config.toml
n_kv_head = 2
vocab_size = 8192
norm_place = "pre"
positions = "learned"
qk_norm = false
init_std_up = 0.0295
optimizer = "muon_variant"
beta1 = 0.93
schedule = "wsd"
decay_fraction = 1.0
batch_tokens = 32768
doc_mask = true
steps = 5445
dataset = "wikipedia_en"
Each number is 500 + 25 x the weight over its row's rms, rounded and kept within 0 to 999. Layers, rows and columns count from 0. Numbers have three digits each. The size before them is the row's rms in percent of the matrix's.

# layer 2 attention output, 192x192, rms 0.133, rows 0-144, columns 96-191
100:508507534480507519506480520499524519513484513480489487476460530517498501488505483501438470507512474507494537524496484466505483459501545521500505547470509522475492458509523452552472531484468533469509468503522536449483461477529502516483474493459486453519494499538474568488489502486460507489
097:510496511502505447514505451528529478492497523490492518484534481507477522512504461507482498502481481515522528487490461450493514533536517505531474551479445546517482476516480519496493536543492514536507540515523488490480540508499531503501479527485505500476467494497495551496520529477550501504
085:488451489459495468519548558532507449477474513513479533529523544528505509490498450499564524525514504485518441492531480526470440465492529496496461518512506510465526537538511523528516518473496515514500518526496507490499510520497471501535494508542486484446528517496438498475508471531460479477
096:483518504511492513499544501501486492506474469557511462458545455519518499487500515519543510546466491472498515501536517564469480462406484547514545453539520503504464521495484518459489473493504454520484487476504515501503490505482471486471482471527518439505555518474489465496522481490521524485
102:467480514501494451487496522538485532471486480507475517537555502573466525472503482531518493492533468512480422527521450475518500472512521561489495504490498530490478509534476523519469506507526494536491553556500508509511475503529498486533487475492479481485466510476508513481466457505508482411
099:488526508515496484497473457547552478490517514520552470495510472494542490503559508555515503479473528492491491472491485437540485474480505496520517502517446537542496490466480478438476509537491525507521515501534509464479528514480514513504494546522505522470490488492498542484491551503530479550
091:496474475436497531514530537500474519487481555488452454525472552498509501504478503475541536491501486491484487515484515532470527495492483481496463541464511516519493524534501547491513457461514515490457491498500487481501448490482472520513497523478497495479521528478522477502504503518511538486
091:462497461485507544479508527540495498476470508549490466514463562505520486503529519501550509509516548475481494530534495504524499459484523512483475526493495479504478502481518476463469478483538492518486447454469483449474470471487491504506522469524481559479483488513515537488455508477498497512
104:507498534476479494494541492481492486478512509499464513562528488474481499508464504512494468438489515496533468487506443468528506523518537507457508507486495492521526482480507506499496571530494509522523511494485454473506516491523533474467457484476515477509495500512499458472506528504535535546
096:512494460530545520502524520467490502493459472435495561501484496501444521511480485421533482568493510518517519525507509519435488526510503482528470500483535501497485493472539480540492538532523454488489496455455490508483525469461531508487519468528499523487507472525480557489493488452493428496
095:513469528518490532532478474498473473543531530468498537517499510529534520527463534479409486537521526464511511510549499521488523511481473514519505469533492464455511503510503481484520503441503459487519518518488516467526515491483482494457496517506497487522462480492490416475513501522539514482
091:537515517475507447464474475500509532475465460561543503509529466492472529509489526536521491480491463532470494479499452510467499468559512487507554500513532536538453490471493513477497505548487503484461553492522525575531523514439522523549482522498532490527548482466533481532511525481472480535
112:479484524514506488481445478552513493546539513458550457505501513524538473491527468534445492492519516501486486499530495463550525446488502544489493512503507496488501503463520482448480474479495481474521511551519524479492487521494497503467522526506500510505464506532509541474479487514475534490
088:508488545458512540522474509499475460501551530530517463527516443538468460498499516492473487506516529467501492490520443552498510500495495487501489429479469513497485495478456448510469548525512506513519471496454478440491501473495511530472495511516523517492490465541509484487506519506547506511
084:499508464526503479464499551496548515494472472482501468488500509491467498491539498496496470522496486522490465523516534515468514501575491519501512473481510511506497472521484473524518542516493555472533496505518480518461494519517486509504467440511487510524495474548473565486478511489472445506
127:469502473529499475489471510518529498488476493499459502507529480491532454478482485527526502504481489500503495505466489505490439472485501520488487487505516478546532496518507564503544464513465530540500547500484505492499528534559497516489504459580479460513514486513489514468502486467483508475
101:516513525465493524497484507491512493504504517508532499548541473473458468569501498524483513456497509513515504455461430549505471539490499490476517501496501450517520519458515470522503562498486486507481453478506495501542506481477490510534463518530521510514536517509493481511521501502561490523
081:525490522484493490505506517462532512511480522439489509519432539490456536483496480471442439472507489540486493518569543449475541459555524488472525546514513537493488458526512501522527539502487518446493510519532506487486469513488498525512477535447501481523522497522503496495487548515463482513
104:508524498533510541518478477494499555511533539504477540490464485449495513461510520493475528451490530537483476567461514517490482525500510469498476525471454544518469497489498512541464534518521489477494495490487499517498519460518528527516513503485464531487506492506525490532496521498495532536
122:509529445534510466455529463455511523496448485526455580499503504471511545491506533486497526448474523508501488532475510443485502536507516523482476501527501506490520485486530557501466486491476469505490518494507492543492507518477528502454470461441471509484480494519522503494511504467501524526
100:516520481492481523501485490471486505491492475510475532549536499480459535512471477507556537496499482506503484480414518537494484521521500494499484490474517479516490507476551535527503519502485437502488532491481549555523524494459495509533469467532492490494529506482515476521504438465492518491
118:503511440502506523497513525512542504494483469502479508455440560475483527499527496472561502552505519506488522492537574468494513449472516488511465528492468541509510496502505505459517484496520527515502489479492507484490511511484482526509543510482477557479500555525535505526474519498483487522
110:484481486528478519538510477501452514504554514490503518458486541498552531471515539465507522533508507475516513526576524512546508507460466498518479550525467505463522532532483499502477478428517453499491475527493531499475456502495475485511544548462478513466484470463481502504502516545441519459
096:498489506493502514490491434537498486491518501506494452495474536493556503462501536475507504468476517463499528519532467471516546505508494499493499471494467537536463502495486520445471446494505486543507518518442511509503544524499549492451563542488515502471466464500519485463512546518470548511
096:497473523506521537546507541485451481507489460492486521522461543532478506506452451482492514539524543481501514463511477556534491510502523516482448515471491472487483497469535498485487525477527464507510442463489516494509486471481498499498503480542496525490465484566535491513495445490504511493
103:490497512497493480563463512531511523510488507458510465500467484494512507504504480540461512543499491529489493498458528469507474476461472479528475563477485513510516489510505532495492491510509533471516540476501506435484502508496476527506515497507484511461510481523531535539494476477499452522
083:520531495520482529447543521468535520458497446460465503507446532488513520535511526453571437521499498494491531523537541438492516531507534471493550482491534499505502477500482492503530485541499535514482472454462502496512486460523510483487509463448501512531476509509480479500464538477469448515
086:522472521477474512541489446514491509510509516482467495513493548459470519522468516504461543489479488508521549489481487506498531521511509492502445559474466512497487496518514561493482499445485490535466517523478502494513514513491498524493510510479492504473505502521556490521527487464512544483
100:519526564478495484508526502497509534501457418526500465517522479503452519504469418546498503486478489523504492443459464489525497510491526517467503540477529524525451507454491530499440480526502485523460483488509490533525487488471510494529465485462522492488522523501545487545517458437484536492
098:525510484555496505525437504507539528498549515489502470482521534461489520538531496505481478490496504472495510514530489492525492549529461474489487496490484476487520476486498511541532594487485455532495500483488505468462480479505493518493457473525473506509502453486505509520483565441540474509
093:510493526510482479508538497476482447506483456527486481487490579498498531476489442485522513510503483457522469478512504511523493561544536535497478508457487436491499478504532525520492481496517480533539450469459473518499502505502494465495470477480516496489476454531498490477511459537494507528
106:498480518524532488505514537483479492500476471533520510472525481496516465529466486515486568497523548511505496428475467505495456510425496542506436461500525523451512541482525500445478497504514486487511512502511485523554524488494503499469524513534478493471491533559592473507528433465557531483
090:458503513504492505533501509539475486459500502503493458514514488535483493490508489539578511501508510505500490502543485490513489461479500480514478533498459526541484517507485487467499517505523476560469516522522499488481478493544506491549521548552498520486519520476509532515479532499553526460
096:497525507499502530513470490528502494510499459530545482503535546453500478535517452527475549506525495514517516433488484519527467534467472518504508540484485450502512516477532422527510530466530413522509496528495505496522497482484473464550518545497489526475508528472486508505507468488536522469
089:512514505491519530473491516458493529493554513519536551517514460525504525550529578501502503505527505506462470496466478513530522514482480512504549464484515522499497509484449472473505537539513512444499512494530552510509489476424491540494480505474503537515450499494510457524496486551527465525
094:497509487510478499501497410519510485511518561519500483496576432481459501502506512521513499503476490493507520513480532533466545509521475514545516466508467520511454495496492523454513536561497460506504547490484491505475544501451506506474468497544508470502548484452538501501514504449545520510
091:527471510484501470509516519476538516503529519522494525520514475482472528521517503484468501477481507496514440499495519474474501554538505497462488443509476507477527522504462498528469515499498534489510511522515450495531496511471505492486464513441504526481494507486523469517507497542528453514
114:503480458471502493464528447518508490512481521544498560491506513491478500473505542480531513497474503479511507507487499567477513462547556484479503463524509496468484514502493536506485450468486529482475453491487490542490529526424493517500509488520512511493539482447464513476506477523416488520
111:496528484507516511488531525456518488507456516484480449483497477518519516512508488480522488544479484481492501547516546527434488482464487500513530484511539494525507495493516481490535499500467469477472470460532503487476465510465481511465459501505518449530557497502456515489529525516517509520
115:505501529502479498532536463457494468513495468504536500474480493506509520489512490476510531520475478508506513488484557483504493498461493493505534504536496528535503522487545487511482440483466468460501476497533533553518511520469503489526513561506524475485530500501474510484535483536452478488
104:491476515485496485534558501532529490492489501487499482438476511528505527518548508509495532538467454506520549528480527485475489516497493482530496533492470521479481501567467511529495478482498543507496485521527515497429491520514482494496507506481497496469499516466440582522515477499483448461
087:450500446511504493501485538493471502477498545543526497492540474487529425491543508503524540454504502511491475480465503502519476525448447520484496511507506470530520520504512503508524498532539461497499479488528454486464470501524492491537501485538488503485514500463515538488489494483583473496
103:508464520508510504533525509490472486498522506479539505495486501469525510483500532473500495500477498514528501511576534468458491470490489481480516508547508524494522528496523485499478491471493439476480532546545500492496472509494518479486525560493526479500540493479467506479505544551496489493
087:503493503491532493485455502509513505492523513516532467484487515505577469505501492486489508523516503479482502477493473479519493490465477501514494484479529506484492511504464460503506448513523509475479509482448506489512511488477503508496549530451508528461460461470507509487500486507484487506
098:487496490532493516526491524477501489469541484463514473479503512514507480490543528465510489494510506488505485502555493461548505530501455470483485494502465517537551506509484470542491504462478509533514472538536488485474449496569508501526497544520491522499458481518457520453495584534523488458
088:497498497509492532531549483495513481506494488466482501477497520524429542475534486472478473479455494493537531546517511468514544534516499488485506519504453518550466474491514491540451541473495455549509440524535480493426461508516532490493466490497509492496504522503449549496509546483526509479
091:503485514521518477508515532487519466476478452494529509513471552465513486526491467515526524480495520548496498452495508464521481475483503496448512509492538506537500501467552518493558499528509474452495516465524502531493523503489518502515519500554502534494501507525508494499494480475519490538
114:530494540474475535499496506463506472475553472530502495547543505475492494500507511477490481482500508472540471459534484515507507531507493483443540418479511475474521497484470475561492555508494455518535491530471471455484489490480492485478459506469515494480498462497471428461514512511513509523
099:514517482474486482489521481490531515519503552472457500532485478458504513549498510514470519479465498511504509472479501505489519522530506503492466553499442502491531499532464537460543521477470552479480501502517513486513511522473461522495476530410496518510494533502521494504520523542530527519
103:502463518511521517515513535482484480503473476511476523484458518504482487450465499477470461513505508524502513546544558491436507440523520491480536449519536527506458480514529479522509493525513500483519534513518462491487490491543533491478526474541506470532518509527506479504484498476497503494
089:501482474469515487501468481505499548507487542533473449501484535500485520509502508496493520456481490508460507532489492475489537494537507529479441560488463540556479504466545535461453472464479488506457470480545519524520474512476528524516469523492497507524506510492566564521494524486521530495
086:503521467525521540462489526532515539514521460511492407491501516466503499498534535505543456521483528465506488533557553527470526474536483471461517425501525485453516515463476473478479517476501489541501487515491480472450469505496497484440508469495499524538513499484481518517460548489465511514
109:493465555483496485509496514494458533504533529493491535574504506464549482500476487506456510468519498512513454502497459465514441518461537527456493533491532486454549527472553506534460506502497465458500526522491495440551463475494506483490511515463489456477504482506523494476496455519485492493
090:505529506491482571518501480496501478526495466483511544517503447535452516503477513503454483536501509500519555461442512555492528503483457482550537448498479472521477487480477478479508516533519482492554485508492524501500542499471491497503509517542527500497514529506515437531524474500527517501
077:473498494489510472469517506518516479493431470505463464535511450532501497471468483531493482509507519530497481513525523486442512438506501504492489478519496503479471501538486509459497487531510501537514565522487498509511553523556500475491509485485519503501493545549525485489497479505521540473
103:489477487518512482484510486505509549510527537498497524453500478482547477486504484487473511508504501520493530518486540467514488484446496511516485536513515563457516509502517548468502499545491516441516504500496505477470496486489502503463521507470463463475496531490552527504497475460445500492
102:510501514466468500499511471502519475527488518474522490487494492523477487513521469495435477510506475502494514487499507504504529527481479504536545511511506473508481474511492514507510486530513523485520458479481465460486493501482464510516477499478518484491513507497511467500516508471521451513
096:514510505470521480487525524479501484490500469516527446458540400529475499492500465510468483509508462513508544483502492525508518502569465473490510501514515509512484471518467493508517509538474501514511492507530508524447483507528509495515453485486534497539500516500470519513524521488491540479
095:508559516479470518477501473447482480488474477474457489567479521518492507499449448485547452479522501486490481514506486495508516549478505495538523499487525443557489473488512480522535512544517477548478502448404497529542527476546511479528501494472526494505503477507500440512498520475514522520
112:504476502493465469512530472494548482495500485457488531526516478489455539498495460477493459525474472526532490526486532455480501526579523500516492537503479510566521476495520517515483525537461534508543521514508490516488545525507529491514470507527512486498503468533470560481507507494441442501
115:514485554499491488516480475522510508501517475530567485482476507487497514494510496531496477491485526520485494447484503449540493460485525501493521514499502538497449497440517501457426491550525517462516476453522506485507519488456526517523504520496521519487494488481567503527476489467491453563
091:508500515471466497467482470542485557507550532456516487545525457484494499474491503502503419496522490514503490510495495495505546525566508460528517517479510512476497498476475514502443508559507563489523516523497485478515500467507516486543491525476537500517478489454506497508462542514451492533
093:510505507510502487535459507500497498497505495488499454520468527519485514512494478509476513511516512503494486512505538501479528546528448461537473493478474470472499485535471468537530526482522497511508563535459485504474501498546489480499513493478503558481465475524515482549494508476532501484
090:482514493509520459495461531526488545503469505537549450460548487474503460515514490554510545492517495520493485468483451510497439470467491516514459537508533503450543532505517491506462532468481521503486527529529499497510485495527481499507501512516478493497521508521519564508492501486490504476
110:523469494490518494484524515470492481488547524533553507513483480471507483527521537472499541439489527504480478472466494528523522568555463451454520441508494512518490523480501514494526491528509502428516482482499485559506518489442522510511513517514520554496478489500520451486512513546510460540
114:507485490510539496513459523504484533482477432534530547515515496527464511464492503488480507507502493492495478463481446539514460496530476479476520473504516491515504494477506499555477484485503461503504499531496503517496469510460511512538507510533508507486504466458504484491501487499467463460
092:514516473487506511485500495491512488485487462505553540500528465482458531531525541518504495517504460536501522484480522502483519480568471478505574505515519476540488479504494467505541521535503479490506553516548517527469501513459495502548480498518530529532511504461459506514492513513520450512
103:524484506486533502521503550492487489470487466475498465472477486583489535527503513487487513551518487491466500500506510492482548507513463458535491476492497536489468479535424497477511459489523536536479511504507487491488464496491492518498476466456505553496432520510505456542511497487561475476
083:495517516490474471512495486480503481501516486487469441521510463494517509452521493526490487480476486468503444516465522468533501548505504503485491442469467484536519479497500542512445456516478527543540519488503481455500486538540501504479461461479518474482485465536507493484516493531528510540
124:507510524469512524518474513519483553523474494480514505479464526522461503481478479520448489495508455529481540498445453536525496459503525526503515573470535509511455472490518512524479498486497530460486457491524542496495469488485505523514486471511497463527521511481495533538489467469444505488
127:503532510540470526476464478492535470496525502467504505541476499507538490513500506487544500500501524483481489507452521505515503545463493477527519448482497459521480498498472479508543474517507498489496507475418535549550574486509498499507538472527507528485476467537471448487504475511488489518
090:510477506493562464500494510503529510491491502561517497483490486483492489506499504486492479493465513507489511497503465454466490461521525507472506477518497569548483489464486483484484511541488538498489506490524472485505527506478559521474503516495517509518488493505513543490495543501528460526
098:536474526495507527552521505478498477482510551449470529503478518506483537538472495470466547486483488505501527549462475523458472531491496452510489525502510507492480487533513540542543547481479467500473503474466515488496518473493516518460467464517469474479524490522471465510543489453510496487
100:519509453533541521450453527506543521486463499471500464473488491485539489525520523466540487523492526483465510526478509476423470513499493470544475442494539500491489495466506505473473463536502513532480483435451482477522530476492516534471502464504484514497490468535530525487491517435525434538
102:485512514492469519502521493491476518475520514498486498492539476514477475534499496494539491504534501479515521489486463486544487584442496481561484493486473499483525525500492473500470527534522538555517458476456456464534491440542492474522519518483483494471481534508549483514500496471538465473
118:507505511455452492499461498547494519496502486472496476564546504526470495489474474538487440481517483483518481445495471523518523511535465475505529486479526436470505487514470516523515529504519523534520527537483483466485483517528467478535473489491524466498513511421499442523481505463499512493
098:499550453500532472451461497456518487483471467597522460474556457473515465490516472514558519487501476488471489478461498512498455478533491515494516484511536472553524479480521488496542499540456475529492521480484509539488511509507507502501463486514508497539511471499485531477501515489481515517
090:483482508511503452528507525503449478482489501448521501505458503505535455512466508516549511518493501522500512433482510485523510505482511510502470529472528487499494504508495511459535442520540542446472516443525494511510504511502507490514539480528526519500486486467512550523480455492547470524
097:490532487566518515455436539511549520537523518509506446461498456487537444484525491517465483473516519484459481504448510524501475512521492512490508416493510468493510479503468473516538502526489554487534456486492495522537532490579491512502488456546493489564472487528494500478477517530522515511
105:493508465544551451493413500518501527542479507530523507465525490520510487478493491524454495500515500481467480516541469517470469455500473538526481484553515488503524499481509486491519474467486459513465522524505505533521488536502494530499510509539494481532530460482522523505506523477506502464
091:492499537479482499497485470520483449522481475477494462529537453541498486495481488548476481553507487458518489496509470559495503476543530505510503462473513430486492483494486519490469467499479516544516504494487491458487489513491470513479462483549537485514495437535480504467505473511499506508
100:496486498490503518510519553509492479495489453511491438460509523530490493509501492496535523549502471481499519475503510563486495476521496512496476488475503498486501502542484505482526498450484525537509471517518524513482488518536465500487484467529494484537491521531465519490506473507483516456
107:470484465471482501488481475526450509482501501570501521490513486506492485446514544498501532532536455499473517493491499568520512475546488521539510520484459517508475482542503514481513466528520510486536512520466520495489498508491468519560541493524489491492498469487548511476492474513449484462
097:535526485539515535510477493494514522496514488462530511478529512457440515570492538482483500526504489489516570437528442540519509528511455491509527503489501499486514485491495460496570587483494459493496500490472523486512506479452486525486501505522483499525520504487513467491514546463524485475
095:509500534501480464546488446520532468519488471443526505521509467566459517517490458503459483531469508496526511455500470482518502519465469480522491492525456496517510508479488520515469479488480502520505490500492507501505532530478500505508500556516532520454498501497502492505532506480520468473
100:491529473537490504511505474517530499492509507493467548460472564500491505515478467490565516504510500504503551512483499485551511492480528493524475552498472542547498500518495490499580517480496522513465487482486532587513556488524521495525555508545464520498504532491470517529493508478449541480
096:501468495514532473502515547459515480515480492457526529488503460505490469535474459474467509547499504554504522455501517496467465466481489532515459523526527531482533518492540480481523519509468506435498501499544524516509511510488489520495502518509494488508509532577518555488527456478493473461
089:502536499542489520513509504479493524484510493505495536470471545450515504493510519479537561471497509526507515503478478504529468550461507503494459537463480517514505516510505512554489496463503491480480475492497529554517505473518513507520534519505458526472498477526484520503509503512473539498
086:498508516509519522489449469537550551535524494459525433499526483488504487530518524528460504540486478479489500497498479536522498449456476516471544464497520492495521524490460504482512460458476499489475512519452524460522486519429458531448529531495498493500524497463502485473504477533459480458
097:488532513510465473489451465497499464531503502507525466503561467519520474492483476555510473503509520482508484499490521517516485472448482506516520455542541435466519514488516496505498508476462490527501534501501527517500527523540480485477477461535517476525515500508463461516508478477487548516
091:463510524519489522516494488520482509507504527460521530531510423513478498501499525528499494533513506522516500503514445523516457482495511521533485539491455498523514516489514477492454526530501499477516511499519542472521503484502491522553520573565508504500514470528526565472487516560509477473
117:496542486497466527514500497464480497521483467446493535560487434516492508451478492492465446522487517508519480485493558508489513504484456496510532479527513440512518481499483493533471483516505474479526525507504503469484474519512476489515477484474535494488518475493490463512496513497506505509
110:471530484486502495474490492507471513503482533486510483511506477559476468489518510515538488475513511481485490513484455490533516468485533488516455522506523490466517507469493487508436477467485523508455424500516489497471445485500502508506485499494505519499509491506485588492474516491486512482
083:480515471537479474494489473510510525485481523482495527492480491489509512470536550498497491504500502510491452557556508450492514510499506509528483520501466518521500489515474521500458468507532520503499527494487454476492499505504502506507512499485477535464496442511523530482477547508504448522
082:513480519501524484510560516514486464477522480555488512453486552482523522505497477507545529478491509464511506496545463493532474506525563510449484511504496520507489494484514527464518508497508482533497471463507487510491503491489539483462487465522488503510497505482480486503504506492496534537
095:500473496497510514509459531534457518544516568450518499537522487497474460512442488517482475482515519504515496461456483553469521489561486499513455512479550441454516512480512506464514546497512519472500511534546478496499493498502501502484486502559521479557517508492540502520478493497529535511
103:497569504490477511505513494470510481517465480482472486538483470509494495499485447511486486527490507488509500481485504556497458500443496483521516508502501446505527471498494473542534525492482495498493451460464500467486484505506451507514482501465509487483547491513463487509530509489497531517
100:517472518515548482507493476507512501543480510515493499496481475496541505513444487478447506537480542480486536466519462535463473491463495515508473484536476539479485519481510515440506478496484493480493510470454537501578574512447509529471534544486511482499484510520554442481545494521500521499
085:502469485442492517484490552500508468530533548499514511536492498493542462522506503493431494480536506512505478473465529513482513524543468492491513472501509456493537504521498454485541521501509558462567508554552489472515518518523480491509499525502507506529465552514477457501505492576519504523
091:498511437505526531492488508497502493482531526476463505467530481468499512510492544484513505506503488495513542529505498483504532497524474512513459506488468518532511479538464496470541532492502497559502549517480513476481520500545518513457496445477471526523453530507480509491495526500549554483
101:498488563454457486522521482489447462509524503491534451524543484551468499487483453533502497471526491498517455497482479540562547540527498470490501505491528462496469520495490501533452501484509498519490469509513485552486481491507503471546463504516546516493490486496464473523512468532476542501
092:480522470472520540487561560464431518479440492514482526489503440552465508498493527490532513517530492521490499541480511532469508507478489497520494517500536479486482504516492490501461498512542485511489484485525482496472441459513496479499471445483499517515497546514494500535488474503539510479
116:496489531488519482531472522505498495506499547497523513499509436564545506514499485494446483531524501505478474522480469455458452522438474518580492523525480521510510494495490450475462517544512515498530526490500511448544537483508521498488480527479494475487463492522496502511522493506541446505
102:488538442538459544471502472478471520517537530484475564506522491423503475498510557489492503477525521512537517488512539517515547550531472506507485503485477444474564503518484504488526533499514500495542514543523456484482476486527471480498511526490477531519480497508538476493480548532541558522
098:513476491514520481509509504468514496535494445515496466467463548523498542481504499468458467536481493484484505520575583495489553471529458513468540452545497531514483482512514494495532471451485481486509513519526522531468471550479491505477505509465511500534480512485491473505502515520472497476
106:464459524510479446503533466536514454483524503533496465493517513490540468509502515539536511474474487484509514492498482478573488494492529510443533482515472506538498520519521524472545461500486528506507501470495507532521550528539520474505548486563513477511492519467474508464504473537497491489
089:489511444486498516488558509466472496464468487519494527443505503505481529501519537456593556541494435515500519523503543527471508481508514525529503532486500519543483512539506476490521462491515487499472480478527520568504496508482495481529507497491495494506530526469461561490508465547478488471
085:490508440506497481484498513468487489485524592487491567516549432483512479518492508491523516437516510524508474503424505482496488550532479480508455514517502481494556506512522514498550573537486500480523533496540504528494549493537525486501452472529477493523493526491484512490498511507546517523
077:488479541485495468489485446519488535522536534496536535544508458506504491487495554530468447491503518516512465526497495472498516483505509456516530482517510514449513534481473462509433503522504556445509535550513470478489504491481512490499544559470528512485495475459500521509481512533455443511
094:505476509505496507535525515488466530477507429508470504487451577469535531468490508484532528528493497499494489505513527504537499504474499499460500519461518531525481505501514568502486441490525483495490504471488509494487464503477497514505537482490480508463484468493535468524492468485449494510
102:517485514515514512519505549458502487483531485493514470453470559472520486504527507463516553470498486519497484500484529468512507540475488512454493464448507528535486518511510477537519457477513501478488477502531480535519477498542512501492524484488491516503482523531493495497513476528544508506
082:489519451468467494499495520490516483464506518434504507545509477523481522543523490489545491512519477542503495503468523470510527533530458482519475548473489466558520492516493489519539522516502509507501524491542539514476510513525493499563470498518506556504474515495450549518484512502540482495
104:514505498497494509473437478559514521527503484510536465520510540487523494516468474524485425498526524493492543488515510500481521491514460477537543500530551439464486491463507476463522532522526477539508527504456511511511549491524507463499519487510530496532499509469509448559472520431467511525
127:488533484488464512519491448533468512490540499541518465455531504494526511505545530523539555488501484448503519484486452518584477552450476489549479542503436489520527517489491491466467484458509482572501434489471513490508490504509476493537519521479478502462509504462509503517525522502490518489
109:512508524487495526521505465477463464503512511442513580526438484558523488476451513460471478526517508501499546482515467534528534498456478460543537495504505511526472479502476489511547464533527502441501499466461539516503532492467514520515554544512527507469490469496484439494526509506465504516
116:507507519492503545505526510472484501512518495530455507499494551495549520490498468463509534498497496448509479559461495537492451552452526508477492477476538454480519509480528507581473485460487434517500433474439507498505491472491503474454473458483480463474504456499428484479524451508451524507
107:498512494512495478530466507506447492488498512486512519483494543534509514476495506494513501508539446475489479543517453522528484530528498484534506531486501458535517477518510477587523466445507497506482485488501506534520461491533501492560497492534504495520497440462416511493495518549488483493
093:515506535469489488495547474468442523507523500483488542503492474499533506516454548504476495491515496508503495510539490501517514484442504474497550502537536525470530524511479488480526472474502532468465520507501481503541472484502485486482541525409503478518508556454496393520524508529475533503
107:518524511515535507472524513501561518504487488485486512468490498492490498531492479501487490459473502513485510495455464456489463470488548513483510495509519547523488493485496455496526495500482542495462449473507489534544524478525528506486495484462483477533510565474474514485508500468506503490
090:510483499526513465489507498481508509511474461525442560547457502518525543456478499475489467517482514484489467557535549508449484500540525475447538448538500464489498490516486546553505446498496476511486532496476504526522490519491500492505506487476524514506486464484484441507493492553469474500
094:516502517458471505469543502486536497506534512550481530524519494451503512509492462507487477486501520526518484480498537505485477477516552504486499528512493510428513499512482471511496603519489531473531481516500503484492532472513473471501454493399492499498497548503475476514498485507453535540
104:484509502537507517487513530511494537515529505447502580519487491479504459493521527496481493532508514506533498483517491517524480508470521523483496481468514480405547507514457491554491511497528536438518499526479482429468453473499467501460535479473471521461481480506480549474463465512471460482
093:506495498496486528503487537453489479454538520488492517494542478518476487543489501463569521532539476516499526489462486518494465518464484480564457485465504535494525514519524474517541584537474512508510511491483556514519535460546496520526503505546468474501495527567509510496513473478513492463
090:482515481497489495524521483499467501484451451509484476477491513529427510472493486502519506499504484489508543490510505501537534515507467475504503519498494482533486469513525536515505474509521472555502488483469464510450467510531506496520516475533511513485520505495553502523495517435512518463
091:520480475477493451460511455490478507488465483554505520513481525471516491475464526464501470451495493507489518495502507462485552558571494477505542507531517501546483487470535499473495433529507522490510509490489444570551534513493561457525526506485536490523495494470531451509513536485461492537
101:491502506478505464520508501508498515475475508535528468485519491515470506511529524549499532471486448469484464517460436533530454512512490480494539495508517468526504492525487512557515483485498513490470467462471471502477459505483479514528474462523506486486565450427476523503511497493498420485
097:485540439530482547474504441467486519501505540525441506500486509434512495498520570485512523485494502465492511572503553529493537552530490488520513498499468450508511481518493502491530494497514456511494488468422456486474482472482482487467508465471466524502517437499528497491490526490497503512
095:493506468555552511501535529479506519499487507497479561465460492501541522484519493476496547502492542521492498536473534470463469508449485503503451503491509531470497503505503554495492495546528456466505515489511495489442493478485515515451513494492462526449479495521540525514497491471533505515
116:513539524478470526493535480468455491483526475511486516510460520451494488481480474512533496451515494510507528482505506487565523530539540477482512570475509474531490463482512512502525506542517490510493476474473477510472471461533518477528497472468507524517501490500510482525481525466470552546
093:509454540490496523531535566482507489474542513498492434495531468445497466511487477491492497460501513541523491502501551424468494496503485483444485476501523562507513524493532488496487546538488502509530536532545442460504500468584548467463475489513487468518505562551523485491496513466540528495
115:509453538514510453528504556474519490505507471469528447504490527502488512508505489508476508487477485528497422494488537480489503503521483520434505459474539499521493514511513487542507487467497503440495521518560487551502483540508501500501486487517521496517503483500477518495504458540522460492
106:487496448533501516487483540495535503488477500439477537515513506520481491544520538492520496538513511498513518485534534466486492436464476520480492454516529480429559518536511529487552522481481495499501561526507530440468469521496457523436509481532459497498503536527527508476465481468521461443
104:488479489495510479504505509531515466516492537505504467479505512512523488462545454482488506496475498463513471531467501501481459548524529479508463508503472466467503494512506486570435473462492522539517432503488465464481500504529501483512465463479510498474474476494406574459506490530492465506
090:488510499528460490494478508538501537494491454490476449498496527456511476436521481501531510505508483491524472475538521502500484545506507525478471488437492472488512517499507544515452426511519496524528502528480464482523471524531485489518536519526492476478531470504564511489486492503469530485
074:477497518528495461530472480544516466503472493447500496522500514563482482516485492534492487542488499476508490459475465486537509503470500534528490477469465486506491471528474513487528491490517559506519540486467493462491531526499485513460516465542503509480453478494493517478486454482553445487
095:503502513481496499494478478536511509528533568462499479479472525506531483500491482502480469501512509501494500522544471503524529478502547495517459568481468530502497502494471476485495507463502573490472441474519498496519516482512498510523501542466502516518480511483463524494491542548476539540
101:496525488522501530479535493475503515500509483556518496458570451462468481533541516515535564480487499497518519461444502538521475534462492509476511457499502499478513543477508506491479513509492459508498451500518489526500479482461483496494490509524486491492536542490528511502521460498528509478
090:491515486516490508507485475548523511508511520501508518513485524499532539522526542540508470480475527460505497537503496449523496474505517482490526509536492465502514498479487490477478522467500494519498505503529515472479500508480511481473491495506498509500499487454456511515467547516503469537
097:492516507531482454495486475513512529473493495488488533499548489485517519507496478535534521509506478527502487519484466464517457512463502530541485555493507526502510505518503556490506523542489495515488591505467527504506529493506505504500504482507460480465495479510523510508500478448477490483
093:492507499506476535477499498471498473515526478528488518563550477483503498509497496500518476482508523491516464512519550476478492501499492521458534458543509443517547521462544469483498529494469421540530546561525509502525497508522505462477475514524510481546500533522481446475492508529524536488
095:519477495524485496539478472502534517534533530507494535460478579451511551504496506489430517491476520494521506511544511485499478482483503526500450528521461521463525504516532504513498566413474489479514497529518528497497522532501480514473503529466460477486516501502520490503520523501472526509
126:512513512536549555510477478495481549536546497528496533451455518466530525502529568512433563502504521502482525545457522522511516503493506491487502476475481518451479499518458493512470488464518491484488517536509519497482465473463496524455544508450470556491444481504522493544493475546508525504
090:513459532440498476500492557522512496489474481542513428483516574522466518531491436516490511495554452520475486482499464480503512481546521563495474544466523514517468499500537485476498508501515514513512482496502511533550505495500508487528475497510491487518491529534541519521491438495481496473
122:493483498450531470471537531487467512511470490537501471519489448534488490472462465509499493471499502532476478498458522517461517483523490504487493471511538514508454517487515506471481451547530511467494503491527479555508492511507519483521508492469540499518515562473555492540500456496516530499
109:518507496543548509484505499464529488495531455541561506443499487456513511537537536488499525516485508525492520469499536465504517503522481510482533457501492547536482501470500428470517506530505463455512515496552514551494520494448527501499520535495511551522467498497506526492504511528541473523